Weights of a small transformer language model.
Architecture: LayerNorm before each block, learned positions, untied embeddings, normalized queries and keys.
Each number is 128 + 24 x the weight over its row's rms, rounded and kept within 0 to 255. Layers, rows and columns count from 0. Numbers have three digits each. The size before them is the row's rms in percent of the matrix's.

# down: layer 2 MLP down (transposed), 3072x768, rms 0.0253, rows 2675-2727, columns 0-127
# up: layer 2 MLP up, 3072x768, rms 0.0287, rows 2676-2727, columns 0-127
down2675 056:134124134094119111140130124165126126100093173120119192123101178156131087082127140116171131098184126131099112124133112104155155141147191098116125150124125103137107144112141146143129085162132162133144100145137125094107130147119160130171136132096116159136116112113096119137107115175136118146122104082113131064085118148149124080150133073146142128100106145070086134088127168143124126135114
up2676 045:179131125085105115148093142123136131136065144107144132124139126130106066113128169146127125078144064111139107126152152130124130118151159117104132113131168182103136152177100128118129109066156123130159114124144151130127146141085114165109123121132111156138128137125118123123113143143106104122089201117214109141130148133089138068109125118129121153130140116079171100140170111140120089131123
down2676 023:121080143111127127132167113158128095105134181127143108137075137115130151089092161103114122081117127135101139134129120134078140145172132123131180158130165125159112149105096138116140117143124135144153136117099109135144126104132162176148123129117127093147176116158156138158127148144155119143125135134106134107148114146148122111097147128142132134117115130130100131158161105136157160137185
up2677 122:159132128125118153140125125176098089075168150109120112164139080149149066120145166140174151113163132109129159148117193140116091130105144156115139132129159144138135092150089116113142120126144099109168150113141141131097131133094173142098144113110150141139116141117112122160104161155122092124081155140134134138130099162123123103137142129134109082157156141142134094117121133110116129095106
down2677 130:091114132155127103141149161128156129179157145118132088068169089110108133122155099135151141104181115099086114154129162130136128143139127128148082123110118118139102127135119145072082121088161100101188150126126134069106079097144138099133121121140121140140101174136130141121125126115138099108137122152115095178136093132107149134087116111109132114153125167102128111115142162123133098162145
up2678 054:146123147124117112149135178140141082094068140095135125117131131121100105099146124191142120111200119117161117166143137131130141104110137124074128121114188127125145120122095132148126127104133143154151115124140126140088137146067133158128122117118134122139125128133134117105119145151138110146135177139230106140114128144133126106116121100104120084134101105096128114159131151117128115096130
down2678 034:122155168110124134119036126131145128062148165109143080101113118129084131163143111162128137083122116167083108137121149135130077127136135121134151132114151129120106130047116177110170129131166140093132133107134128136144138161132144132067136146168133157102172141103116144116153132169170140125142157135163128117142099075125107135164149114159116141126098134132141154143164102132113121143146
up2679 118:120114130123134139136151136138141114104120121129131118119138172140114127106137140084116097164131109136134097133124120178141137126128120148123112090133118120186152133131150128103099145109126088114151099140151145183108137132135127122147108158096149137152139121172158130123089166122068153098159108134150141110152123117086181162107191096119127126087176115120154135135146107139141120116123
down2679 111:094108143130134114096149077106103091134160129131164105118158178111132108136143102177117120141113166122112149112104108138151095126126118142161088129128114131138110163126105108122124119169132111160155099135162089115143124117141117085130090135087106186110074130135145137176131148115115135105131154104094104174167157135135151105139148137112112082189107171148141101144140129089129136139082
up2680 127:159092123123094149131087114145153123132105097115158079130089146142116126089082111172133123105139134122134075134159128123140168149132136142138125127119113135135101198151094138144107098124124140102172134113140112089132169122143136148126166092126123124064101126136142139145135169135100086136087118124179137105135120099131120129119144134127153119107131085117119150135134109160169122099145
down2680 136:095166135123117121115096117112100110145157069104100158134119096128148090124172170134166125141119106126184165113111132150140126105142131118156162147113132135125156105145168120146097124137134139167170118131130114117129133134127099135150079165110130183163132122110138138128087134141142171117114102132075140176116164165168124114083146146100103150152122113126137159078175154109122114126143
up2681 105:163130153146101128142102139153131119123098114111166140088135107100109110108148118157135092107181107133159110129118153095075140125107145145095109122135157116163118093132106104148134139093179102143130152113173140135097166149143165149117131119164091144145125108114113121134119177117143092103132126129173141117124140104136104081106136125138156140086155132113115132113124135171124157108095
down2681 092:108161145108124119132127151098155152206141084123136137102116119098095135142123159128099140103146115138127146167071155141090123110110141129129111142141094100149156134127135125110113176116105141109121182142140106089150167114148129123153150085088111127156161095104139167106126142145140107089125121099133159093130138146138123139093128134123129148146143110157144116101104114128134094132120
up2682 119:156075135132124127129143136146151105075140157112124145113158195113142075144100182120143112106140095120116114165153111156147127143135130140116150143108116125118101162099145117086079133119085103189162139117124133113159125150129150125068113132132110095130167104065162143126101142149077134091093120132125150150106100126088142092115145098116157125107149140106154086126159092095078110121138
down2682 117:086122097121158145126157105141129116078147153154115132118125114146173138081146135163146166137101114133157126153123136133129162108110134116138112132111121105076138138097129146090125114162118065089147150123135114128161153148152094118093148153115177154159133155143095130148181124124138155144140099124164174101124156127138107160167124106141166141149138197111117124125066116094162153130134
up2683 075:135117178120094131132124103134137088065099120075147118132137155137121096107055175152148105119185122136136115162190117127117189116117156139113135108109173152123145140123107079104130123114142179159147144115140164157096141143123131184125132115134092189128076083123131119126090159141129126139122130149195126121143121116119130128054162110136122111118140081141150112128146153104133126085126
down2683 073:122127120158159121176162077089104095116134127168116154117094118122121109124142125159127173147081124137160109145153134162136124184103113138115155087136123133102124143111092175160115115138134125106112137107122099138107128059122088069129122159120118113131079098132129128170140127103132130120151102109115106172130136111136172158133118106105125133134094135128159133141141152122121141153116
up2684 071:173105164100109121128134127187169070054056133100169145147103138146136118067127158174136141125148160140163108130168173122099113112141145147081145103114135123127120118125102088164136112092139131167163120119146152170107196125117164158118149096141141143135133130119121123130115144131105108153094175124158125114132121129132155140112138129116117093092139108111142161171142125146117115075140
down2684 069:125158153091157122123172068094085092115127120124125127144146139162117138192181074156139161128133081131113122111124137114175145092105130119121187138115106135137134133115158149111134086130133139082106136187063127128136122130105110126129115146139177115092129086125129128141117121150138141119133076120086126140126162143148146141111128119128134111134074114140186119174106115149147121132100
up2685 050:183122147133142150090138153157138089077131132098141125171098158142124109111118188134168149127171135104117147121204136157107151128119133140116110123125198157096143150130119107158122070122170128156144118121110139200114161135134140131117147138114142129091121132074119140127081157095122145143124146084193148122115130160095157119071151070105108123105122139119110148124139124152146144105097
down2685 024:112141138107144129114144086116185119160168136120162143089108119147120080131150152123127123115145145142146157118118150130116132145107115099137135127122112111147117111078123103153128116111107141105142153062123133116142176149098133103131164124110102098098128109112126130154155139148145185132126136124179128101115083162142083107131134117124119177125136127151081187143173170121122105148109
up2686 139:109157153109101134119073114143125099104131161122152096123156100169118136102133103117139078131153151120152089113149162139132117121151139149106161092106161109115125121133114123111142136111157132185113112130151217114113121123085141170108115127154108159139114103159113121092099131133149106115102151130207165107129108099121135097117132125109122108115140132106116130131131112124163149091124
down2686 146:154151122103150133151126148114125161175126146135128107134143091129124130100126139127144109115148160114191108113151129172153147105103112157131086133120112136137142118112126129153125142102119112151129124141098161140140122131084102125134158133151087112127117143124144113112090119153143126111111136111170151124105120137117115133130130119123116141135149107080139113102123110096147125127137
up2687 047:166133130079119128136133121150142129130110119086183150163109145113134088071129151155126135129137121107140109139138102138119102156097133155117165087112144149119134128148086130156153115102158176168124079132131136136134176118149144129080136102169099162131112133127121136123117127118118133133116092125151109091130129158071153080121151107136127125142121136122136121121137110114104137106178
down2687 030:145085175113119112131102139092167067131154101136108123118142124128108139136142128160164135120097130162126127157120128141088120149149154126123140096131145100145098183133117118118077111160107078101128158089155110078144126129085116145146140138105116088142098157127122128137198123132152135135126130209154138125144147067121124171124145136136141142108065129094120100110162140126150134103107
up2688 129:133131155095128154077126147173118082060111117102151133125105160116119137084096143101131137093146109114131108134137157106086107098150129154062133135126122120141133167124110128104178132075154121144142141122129126118151170159108142083111155165111083161137180135097131138111110132133133130111097156146117152137113093177104171117108171115124124092096129160112148129158145110137087130138136
down2688 133:140142153096120136104143137165128116147118120118141100141133106125155127107148137172144114131156110117158124139090133102095131120160127123112146170144143149161126138065126148157153161075142123152098150122116138068113136141076144150123115131047137112102154093128155131156132149118152126084119139211148156170145156152117173112121125186149098152128078082136133151117147104098116101116106
up2689 133:165099122094120121131150103111114158110167119131118144128120154099162100134091194177136142108108135163120146159160136159150122091144149107107130125145144154089149153092106117152164114122136155139156147142082122138138092106103125082110132117118125139120121067134121120164067128139096095104106148101125095155112110140135133111134126114129144102159143149156133139104116137169108103125151
down2689 139:121149110070135154137133160144111156129132148126114093108110117135129131116138130126102148140121078135108154102126129089141108112180147175123122175140164172138138112058152137100094123128143144127112143178059139135136096144127136148159173128112129085140131164081128120106141123094132098138171090134129151099107133144089149135168118103136137132137111151105160132135145169123107122110130
up2690 122:142122150115090156155121107112119084133104110114136088134092102101159129075134140165162172122198084112093103182119157124092135115102128131114103132107123139096146139088136087102112107117132140110130118147167147115131161152115155148164159069130119124122147116154170137147110166131138054105128159144152175082110133100145097083152150110134170133139112126117144121134141101104139125100091
down2690 125:079110140136130080104091103115096151116150149109158111144147099126150092090115131120116127083138128105123137157150098128129131142120133107136145126137151153118091107122144124195123142116117141144123146116133147124141116116149171130133063198096107091116092143128115127175140191106159155090142119105075092142114164135099128111118132148120121080134127124112176145104095145121190102155139
up2691 148:135132167100121124133131135135147121116150157083125113132100159096133100129088185157131156118132138104136160107192146125129133102146183118112139122139174096094134095132097102139116111106101145213144144120135102137119125104129147143113138063087148145095144115149125127147059113135099096151113158085132123127119097127115137124115131107119093113148143129109180121105151107113138138099119
down2691 172:107093141120137114176181130117140116137163155118102127113113076153124139162105163111100115177127137136140084082133126099126130115108146140112124135159146091122141113136114134142125113179143099157132120089127111143123121092157146168136158150145183141153144153156170151164133155160096147111143126101129132151109104163125057132109111125143107098070137126087103083123131139119158139161136
up2692 124:152178142148132142165128094165134097092124161121148140116149124135148128067140123087152109110126109124150124142126122133152133134104134144134131143102139139135117081147144122140157103120158142150142125125154129126118143143133148182136153073140150134123144129100123115131140152154158103105112149170140074066136131160130105120158125112119099142130151134100114149186182126179067102060095
down2692 130:144114151164119151123112118119118139144177155169109142126122129133146118113144152092150075149135138177125128099148114117153152154148116120129086109155145116155100135111120116104125113131155110121116139184113186114149135071148107169151127135085113119118149163144094106117099175145109134160128107147142126076119126124114121119131105120101149163112141117116103082170130088111156118127100
up2693 090:147147135106100116108096128154121098099081121064173118137106110097137112110133147155181132128150128097121132131182145141094106121097156122077133095125139141098127107128078110137130125116116127148176138113106144133105193105109130142100140093142089140133100093130113125121097149130107101124134161115151113087107130141144154092070158091113116101097128117105125113137158124119128155111148
down2693 097:125118137175098114119155104138131170136126139130148127114130142140101133156106102116106184138095111145169088121141118114121165139109120123139124131150159141128138074126165122144146142177146125111151116126134109128111103146157120112114133140085130142111138145130129111143113099131125114123136097092112055107158160125140141110087177169139150131120157165131122103131136148166138144134188
up2694 091:159139126104091138162106110187107081083115126087203085130119130137128071123108132142163123121162122129104134130165143134155140134137173169087140095112159195097143113177099109137150115115170136177127138088136145136134118136093142137124161122141094147125104099090123129135107141124154121090123126117171144113127134110129171111110129100128116107107124089086120120127152112135109179117110
down2694 086:122128140113146086110149125110100136182108127127145125075129142125159127166115120128099124161113113169127137099134101133138110162112102143160101127138110134133111108184129104111124127112104101154086174148141155116129139133146159157159105104120115133112135139127108136123119171082120109150169171137127087104125125128141101115066082151143120138138067109117106083108156144118156145149112
up2695 055:124104153137117141130127114141167112099116132106159124083131149139113071086108165164146142122141098085189133146147120110099141128114163145093137081131138121141134122116107122093116101108138148183155143122139132137066192059101129148117139142138121136155126097095149121133113164125093119149110129141169149095130125132077178118078139123115086116114121141140153143120156139132115163088142
down2695 053:134079108125130128126131107133131138125117174128130154152136092155116104164126112119133084144092151159136142118120130135105134141176135103150166118141149117128133148151136141118154116139107147135166129109144176122116114143113144121159083169148093139163141134163144120101142129126129172129141081121123134155139161130145078116141112135139166149132141133124132138139145067128120127120089
up2696 131:152140124099127134128144091150168112069135156113159117155121189136153131109095129135142105090153104128138153112109168111129115149147139120108149159098158165115140084106118086142135119144095138135149130117145153119110173119084115103103149096163115118192063135158162138121142144131103118147136079149138102154146120109124099119120118148140119108103152102139125130163173104146090181109157
down2696 141:160164110139121102135130127130081116075158118130135148128158118112114090157152162103132112115111154125131105136113115105113145124136143134158091130101166119121113132144089123135138107121158142126128098159135128106118135150131097182122124102110203149112161125144111136170110118125099172126078141136155169169152147142139114127154143180103081125160168141131168081154165146113101130141136
up2697 061:161129138120120122139137163138130115095124127098138142148138151157145118146090157138142130138184117148117116168140142137121142133133177125105149048138149146116182126191105124116136112120128165152190150109132174179133117131101125124131169106125141183134122089126117123118068133122069095142108170118130122133128113122122140102113128082119098075139133121109139109112128135149134146129126
down2697 054:182118092112128115100154122163123140184103112135158137144154174137130141086110127135146110141125126143147145156103088138140105125089140121115153126129146151128165159108096119142167125135128112136137143117115130133105138111116156126137175114148138131112131161133116121114133110129102125106129131108123131112124108154123130118163128150131109148183127126111091144093136120128180125104153
up2698 074:110118138126105125092119170143123086113096114095179107114151159150153122135133151132180173120163096102127163100182121150090151105157186108097147129134187167142131103148124109137101115152156125133103132101128156132135120134126135143131157088179139164107123100113113122107107176096107152158096143140161098120087148138100147153123136122129063105088144166072149140142148119109107125145122
down2698 048:132142127129145107107176133093102169109162148130105123150137140143139168126186076127107127115095128149165140153136124165120153094112120157131098168134133154118115149118152148150090128123118103107103093117104116121121142134158090145129129138126106153127157123111137110151109112099126135139122186086095097090151143124141160147089136127084096152157132101150130144127122093082130114150097
up2699 061:154128148118117142127132119163139116098110132114168125119116139106147099125111153134181132136174131135128116189181137121121127126136135152078145100115165166127141100126102103120132103104144165154139140129114114156117132117120143139094136137120120130108149085117115120114109180132087088115102171113139119120127147143079146110099141132098105116092140121144170117136135128142136132100149
down2699 059:119130102154137143130108158155154133170113090104141116082117120085106137120111105163134115095126120171113118157122163130132112112123127086115119111094122116129134147088108162116177132142125110084156137117116134141118088075172141132204099116133156142084122178102138144107141128092145099138111109139110086134126124131088143126132114154156134134124156147097089123192150142140143119126129
up2700 049:160128143106111126120090088133136101088092118115219112189126142141151079074148140131124147144147133126132127170173137125095120149132144102129151098128130147104122095155128138116146138137146103150146130120138191179117144134133136155129132078143091147145119126134135100124116143143114121129078149145152116128126173132143167122122169106136112129091134135087158102129159125096100163123117
down2700 030:108152178203132130140153134153101133106123118144153113116083112130144135142118123149106158141146142139148134105120129112147109123142154143140100115109157123085138128175150145138133146133087136113093116067128104133103181171140122167120112126128132160129155138111142138111105096122093102165149131136087134151126138121093111128116086117134129116110120133138139076097165120066146109106112
up2701 054:178118177114066145143131127155128128128129138133127139105125136118111117133107128133160132132128133118124101131139151125136120130119185146111128087131157128120160111110103146131143095115118117167142145140115124135134128126126143145117114126128133162127133089135123131127116164135087137129082128127158129133068137115128131127106148130130128082086171148124147122122156126105118119148125
down2701 041:075123095164129126149129088131106070164123131111104142132159126135152160145141082134122173167129163085129152124127121123144128072157116092161111079142135080154133138132117115106097115120179099103128099133139118132160130164126099114123118132080141131139162117130157141100139124127117145109133152075101172091119136102129175107134116100127134097114152122158123138158078155121104176137125
up2702 159:142120155123127136119155127144133106116102133081162132117145180116132106117130192144180129107133123117122154149186107150133121094158173106102147099132143149129134131152092112137133112121132150150184114132134177138137143140140135112103159113123061135144107140129133139149035169116120108115096155112121104143101120182145141126076150103103139102120129114095158136150114131119106140131163
down2702 164:126127145169126136128118145087125153099124143120150097136118148158107108115163129149086192127148133153112114138151097166157090071136115128134140141120150151116164132140115107162177118137185131140173094122105164183082091150155159100114127126099099145161103133097142125155092137135128133128101117074108099177116103180148133158120154129123142140127129125132138130186171135128125152151151
up2703 110:154128148108127133121107137166138102107130158085140122145099145087171108079098138156170130106139121122143134141150153122102115119124178133100144119130162132125181145094078126142141082131163127116162119107133116132082164143093158119116171078117110141100121105096116120132118156160123109111129133138125114137159103128105120098113116131115130131094121128092158140149162109139122086156130
down2703 120:083097070122130136121168138142162114113117136133152135099182175135109118137125082118140141133173130116064133099120107139125108109125111092148151172156144093133146118152148144124100066099155112123140120105140127100144115146137124148143140135166135114135115132137124137156124155150124173138100088124094137150114130144113095155143113140123134120109159095151103171137140154117114073107112
up2704 122:139116139128102124140154127124151056129134141113158137091123202118144107097118105145163096113098123116186119151114163107154116134111140149138148142099141115110134120095108140136096129127133099131133134120150134102103143110126152178156133128142121123134112118120156135146108146139109106149143103117139151103084121129108114107152123126084122105136108106123161096112125172078113117047115
down2704 119:123159110106158133141115119089101169194118082118153136150132164145130127156131075102128152133110073136145144107066147168117129123163137138167139085142131176154117137131154111165162142120110152107131153166067144122118095129170150134127128132121110142121094154123128127118103109099131132113134074170097104114121129154121101148067141147155082108149119183152148136125128142126159101179133
up2705 069:128116125121108136177141126175133092090136146090146119129126154132119086117125192143169137108157157146153123128138136114099162092128190173105155107122134151109145142131134130138138130120138146145160134076109130165132142099118120146104149127123111159128148125154111133131117144122137123114120122095159158114132179134098135086108156094103120081117115126117146119138143132123110114094131
down2705 068:130128129121095125152113115161135169161133125112134150127157150136145167117150117113124108136187058148087113124086145134101131136131151128139101119112162123091127111157139096125109127104084140129148137096154139127127130117156171079124182109110128139131139146161114121091178142152104151154170109118155140138155120140186156104067137119163098149145137122085177135110088177131133160108105
up2706 095:152123147096120140121112108150147099101092167088150137133099123144099093116093150157148141148164135148175116173142149161092132134128169139110138091130113148108134138123116107138108101118132136154177156092131132153115126133125138136088126129130117127125138112116122115137091156100141106138136153127165105117114123123129132128083152085111142112110122123122146145139164132147135161140147
down2706 086:164155158150102099108123156122113128120162115127143133138102096145114143119140130115114130097125100137150169117145134124104124107117134172153147177168087095159132161110110123095198149109076095142116130134117100093131133106121145151136118166115103105163117156098076108083125102116129139142102173122117102160129101097149130126155091112154123133154152145111137155117129112141114147193154
up2707 118:148152136086112134114153148164057124119115157135114114126098147124105130167099164188171136101103122126132086123136113163124123135143142128121135098129138130113092170141118096093105139140151147134118175126116104156133170108116115156128152135127156187091117125128128116107105150151114142152045120160127131133168133144136117112144160170153119133105151121156124135087095124093180129115142
down2707 119:114094087116172130061165155124129123148110091145197107108148144125126143099166116142163181140149125116131068106111140148151113138120096085110139146134133111121136097097105127078187118168108149090105105119056147125122083149138139155170096099137119123118085103112144132109150128135140106103145108110154126128131123138146113124162132134147147154138145133113085105151112118121141157122153
up2708 153:112114151132106125087076137188149130091069093094142145123132140127176125073090147135153119155097142129133097143161137154087112120099141115091126095123138140121119114133082133139114116096143146099163125150111180140127171131095147129130127116139112123093106130129126140146115108129124131146077150176132136145121086150132179080099185096125138114132122122134168134196151118124116151135115
down2708 155:128129133098117156056081162127104160122128112125122145166151104127159103112089091102096095187083123136139157101119125145136118093120123063118153142119106132129110148135140095136148171094162077129116101147083123102112110115097109135113108190148190142116137157160128122119127125131145119149091121083140147142145135097107123158133119156147127143118123108118148134122098105168068129135096
up2709 128:137134138097113116091148152091145127109125083117139120112084145116122085105110162152138131145125121108137158104168132141160152118139161139095107097141139099076155113123091084100125103108111108148143135084100111130087157101115141115145154099090083104112117105138125131134072163130134070135142139064126122119140131105128130124132103133132138130120097110083164133092137090147108071110133
down2709 136:130106119081131114143107159163122131130124137140111118115073116110104117123144147137090092182143120116142110091100140136149129155148138121061110127130131143155154159144088138096167152135121134099150132147124134111119123130167128145136127121097111136106168108175103120152141171126124124112155110153095130116115138129126121138122136152122118127048118133100107089127150129134125166143073
up2710 129:181153126107114138128090092176176100122141132140151112139091137121147114079123174207154130122119144097112111137128193160121103120097150120093128140133167144155123135116080127145122130140121144110126155136147156125104139106123141093133125099118140094100157132150144117133124153123151077123133144164122117099162160108130139086145132108105111109117106115144146165115148108128077124089141
down2710 134:103109147113116138094094115079078135169116152110112144124106148123128127176139158130112117090111134100132097115108136132135127146138179105124145115154168133125150159148130154126150099148100105107134153117148147128121128161094134142165137133142154121140124141108089127145137119134132141114166132114134128114200133111121074124155149120117117114153108130145111094129141113162146126133107
up2711 067:155105144095087138114099129155114118110151133121195132136118131144125080088096145157165134122202122137127128153143155146122138147146167153090145093103165128127128124131100127128112072106138132135157134111120145104116163142086135152134144072119106124144134107097137114095114138161133073112072135112154134134129135132118170130115153156134107110098121097123142130143169111133136158103155
down2711 053:094129128154173079144127116148153108191131109076137129172157119125088154096115110104134128129118055115148106119162123150103118125125101076093136125138138132094130117162134111122195096088142141136085126139142135166120164130105131125125133131129127159130090153144114120158119097119123101088126172116150150164125116129109106100088118147089091123109137149098128092159143110133074132077120
up2712 051:165144137089131133133118133152168145134099123115185132110119177121125121116116128151156143123151129126146144145135138147119098109145182134060151094131120172124123162115101098137131116095118127157206128116132134131137148116133114137108130097125099118104128127114162139119079115172126174102132134086153147099112146130101146099105151086146093109145143096128200167141162110157143188112126
down2712 037:133136098178140131126148147141136140146184122113117107159128109078155127159123130141148169122060147119089142136143187141121192157128157161137124060147135134145126146130129166135141122115143161149126132136123129149094145145134123120130085141187140125135126127136116130118125109140083136117145108132118186171128136113136177127148140122119098086131145163092141121115116115136121133134170
up2713 144:132108158149113132170111146146150127079125134140134117136123139119122099115129145162122082141141101126124113162128133105098124146117131116130140125125128112109132153107131136093155123099121108171201088074130132132082135190130104183105106142117111140107130121087110148137092142127146119122131095106105121079156119096116142092137169134137131139112136118093157162143118127133096107150094
down2713 157:121115159150129117114091113137130118129136145161126102129148117108153176120149134174114123120134123119117169138135136091123139136111168113125147124146097133137103147126198135102159086098128118151133089106127117084145103094106146142112109148178116149114123150126121146112150145136163137104104061085071143106152107122139149141138150163134154136113146136080152119138112147151084089155110
up2714 042:144102158114129154138136142185129101052100154099131128119114149135123070094137168135129144106157105123141134160132114156088132114151141113081124083131169105145137074118097151127104100133118146125198144144153170165123126131124128113115132126105091135085131129109148111143049152111166114108134125153172126125120136152130135093083116128113143099111119131116177120152162138115146201142121
down2714 020:138118138189145118143083102155136136101150143106099137119099170107104136142122122138154076145158094135126150120097113131173131121103127107130129135130100185130144110144159127122120117117136141138113144111117090163130068154163134081130104128113129142118120139133150129088152171120108143167091128122106158123121098146112097122139093145114093100135103116150137107123185129122163132136119
up2715 083:126123142117084139070110120158166069103097144092133131131113145113166103128110181107166092124189110137143112138158161107125136144129168112093122103152155127127149119130107110144131112118134174157163160136146117118120189141110114172093133050130096150107171162158121110128120146139087110114095158122110123121106123159124132126099185131125119098118136128106161109138174085127124158124117
down2715 078:158141125113142123140144120160127120114123136136148152121141082088135128118123143126153151119141123108155122135071165154125062123108145165115159152134132140136116161170164098099104139077154115136153092138121121160146125136146126144113099132120186091114138104126129115177089132136167109117089085106145143119106085127138162142126132159137135110122131141167109154131099103104125153145164
up2716 066:168128124106102109149126162153142106100118155085145095162144135138165115102098160114157135092165117102145109158138161124110140118147154104107139087120139167132106127125117123100130123126122174145182137109143151179136157133105129120095161088157117165113169106095128108126076128112140134131089147124162131111130137119114137073081150126116074117079152143145156141152164118138140167118162
down2716 047:112142099122145151133188114089095147123088123120125185124105171130172134129134141120131144138086090130086087142121157135152168111137085110139113139123142121122110117177110134125122142095145131126122149108087135114138115130068121151108146144090183130142118156120095114100139093121107133122112123099127088166159149140128111139144106129116128141116174139086128138096121095177173120105070
up2717 122:140142175158107127151151112128210109136055112117146112106108130131152144081162146121159118118143103171098116162170114119127105113106133123123118133120147117114091162138104128106140090089141103164115093127106158133147189116095138138101156129123101124112115107088134132098085109109116094102097104138155156165142147116117145155101114111144119070110085148148121147144133124120099132152173
down2717 128:119082154124120133143121146164142104096134116136164111177147131113102164123104126125140136155155135162127110136090145124091089131147099147143085156095129156119178129161101113145079119160160109138094104070146128145026078104105123138115113144122170109104106105135157136118124116110139145107108139136107163130098138081154136136114106157137109087123062179146134144097119092134127133173116
up2718 048:128122139131140155151143125149131092066117109107164108107109156126151085094122151122129125109182128146144105145141154121133112132117154137112140136133151175119150119133067092142113128106139118187169129107118128130142157119129117116132146122144097137111148101136134158136112168114114120152111131138171093119112130127076211134122121087107080131111116126090175144133130119133134162079115
down2718 034:123136160128134120145176135149164122139116102103149115179105081120129121145125134139149129104148110122155152114137149131126144099128120125072104109122100157110141060169144112167162111148093115114096107144131105133168162133123140129136127130161124158124121155100121131141128125110142111145104139110099100136116131139131132134128115125116094184144183186114137117110148118110134119152146
up2719 139:141153109106132133065122156163131110135132156124124127159114152114127118137112148153159130106108113128119154138121085095121141186134149143071141109131213170112124093111116137155086112111141111136149118159148110133105117116123114109151141166120092120116147149119099131106126143155130129166133159117139145115156145106096161123122148120141130121136161149097162039120124112160127120110145
down2719 118:132127153139129133130099159116166149128132141083151140159124147113134114134149101077137093165116105134072169135115083143125115157096135095120147148127091122135160160107111129124110045128094134118130118148143150115163125134100096095110127132137139167129147172129137114151090120115151124144144121128118119105130170143147128125114105163124141146153114141121072133105138108120114133138130
up2720 046:148109111100112147136068135138125094116133134072141130114144127140130110103136155147182144135144169099149154150125151136107142140169131128124145149120177105122142115116119117126124145121124137167175108135120149160122144101128125177125121102162116140118102097112123113118086187102119105137111160115186130083147123162107131096131153089094129117133119136091180110133141119098114148121103
down2720 020:120126105141132154104088133124103133125142128111127115139157136112166135182121120147120120132149176136136199156122123128072152089152139122129133065079102072152151161138151119127159144116133079138180145105134122127133107145113121131125082096138137115086149115108132122156102110125125138114126104138079146139131110126141112153122110154127140110152111134113122164168132125151142114132133
up2721 108:166162170078121115085139112161154089113116117096168148178128165124122107086163167156157168120151115136147152141140190142141144112107177146097179086115170128132146101136130121145128126102122109155190139147146120135126145096115155136135162090153083153098131112149106129150069159112106120131138155113149093092063097162140126104128166134093102053119135130096138139132128134165136104141131
down2721 111:143118159092112138120169125127158131154135177136086130141129163104157165130091141162205136121130128117110109135142129123135123136084120105158130168164167143098108157098135136121132138068098125137137164080113143125092169117160124137164121119136126137096121172138124138137145156136126151141122074187158172148108084131136119156111111108157099157163090105098108151106139165134145118120079
up2722 045:160125168148135178159117151128153128060053140110146149129115145158117133124147114105121114106137140129128110140157124119115127131128163127093156132115152120153126117158125086135148110122130129125137126115141131157126161146111146127140151115143090131133100127146120129138122142127136108136106135126166118140126124093110114128074101128118100112081151134107164124174165134122122148132121
down2722 033:128124133133131145124089091188104100161120162157133151119108074134131125163129140128123183151071138123148134102170127128118105125121127123113114112107089139121142149148122131112074113118134075133075070108110134120118132138099098107117135158121121074117079108083138134099132143127117126145117163144197119157133119135097113123114103138102132137136124106118121105091129129145130123161147
up2723 057:144100178113111155145119109173155094103119148093168135115091109126116088112127129152156150131186129097133114154184179144109126136107141132107125133135169120123111132147111106104090126133135151170150146118142130136117128149083122159132130088148112164137109127128117118140083159117111122128118155137132112140130123137129175158064162104104126103111115121076131150133164118152133130134210
down2723 047:150160101114122115145128161159100164143137127133101140116120067118125135104103138121127142126159117123129120142134134110129127102129119072150171110151130146136144149122204112151160145147119134130121122128135116127212119156152105120121102120130147123162161138152132092164168126123126115137122084175077111094138111078156128126176117107133147108136159155161125144137052151095124141149125
up2724 064:132135137119110103051100173133132103125087111095153114136127150151107076118131128151157143142145135157155114149142100141127112132136141117107155117135170157146145093126118120105096135126108125136182130117139141153158112133109128173110145113137121123126111147125161124106113132116101133133161126123181158127104179111097138112098146139129116093126118114133128131174134124101120158131128
down2724 055:114124105145118122095128126107150046131132151082081150117155119142146103096155106151199097123179126097151139141125129131152123116144134109111121141146165153151125120133136104102120140133122115165137134124135110081151169086118108133102126137114114112108119093113125122125177095142144181172087090109124145109097117147132197103089153151118161077112074146110156163124135120124084150164174
up2725 115:101123150146112126149079102142124107131106118135141150116114148098130119124090126179124116132138137128119136135111151188142130102168152128116113133140106148143112137137107145115147145111152091108159119123134122156123149117147117109136107111151127097137134122161101146132111142095142110097114102078141089102136136187129124122118131146104158102134123101117131134125139087154172127150150
down2725 114:137129138116105131151122129116126131114162144120158109154117127147153138126130144093184085121093104104140105110145125096122082130075112133122129144119183125104136104111141143168094115133142135178093146121161101127145117120090118130108141131123113144135169146127106134114123132139078137134144153147117141156125141084146121116132128137164140134166111149127119137112143161104133130115102
up2726 127:160107142118111145152099123133125073068119181117102138115181167097145091152111150142140134102141118102112115152117158143130131128180136151118133132146134101099125094099128110090158099119117160129146110109144097123093177140137158110124145103093074078142090060151121127173106120124175138119119137138152139101134146104113132091113131123105131125133122116159150111148167172125114111130127
down2726 125:147133132143150129110102091114134147129107119121161133155180119114144113161114110126134132140108081090136161174109092117150148136106126142164104145145081098088115161129157113119123105137153152130109094134139129145133152140166127080123152136114082181135133131134144136137145108107114162163132172143148131121168155094149127156136152133127137156115125097132138086155185135068122149111142
up2727 097:180114150080089159135112112167118083079124128076150111135139171132147067119113146155136139138178110145136127171161159172115125149140184141068157131121148164119187080112132104170113118097135131159150139143144153140082173110082117158111139109154100108106145136116111142149108128123155136144094156128152153115110139117096184111074144118134130080098114126123144119130193124105135134099138
down2727 109:125167107139136113093139123106132171163136113173140096115150171136110165131149130146121125132092148115161168128144136107124108056099130091107146093140148130094128089171126138149136133121109154148084119084111136126148109124144129138121162095112139125172147109154151117117115049150133122167126120174106129093162176145151123127122151109141125129114130161121144117135094150119126094084114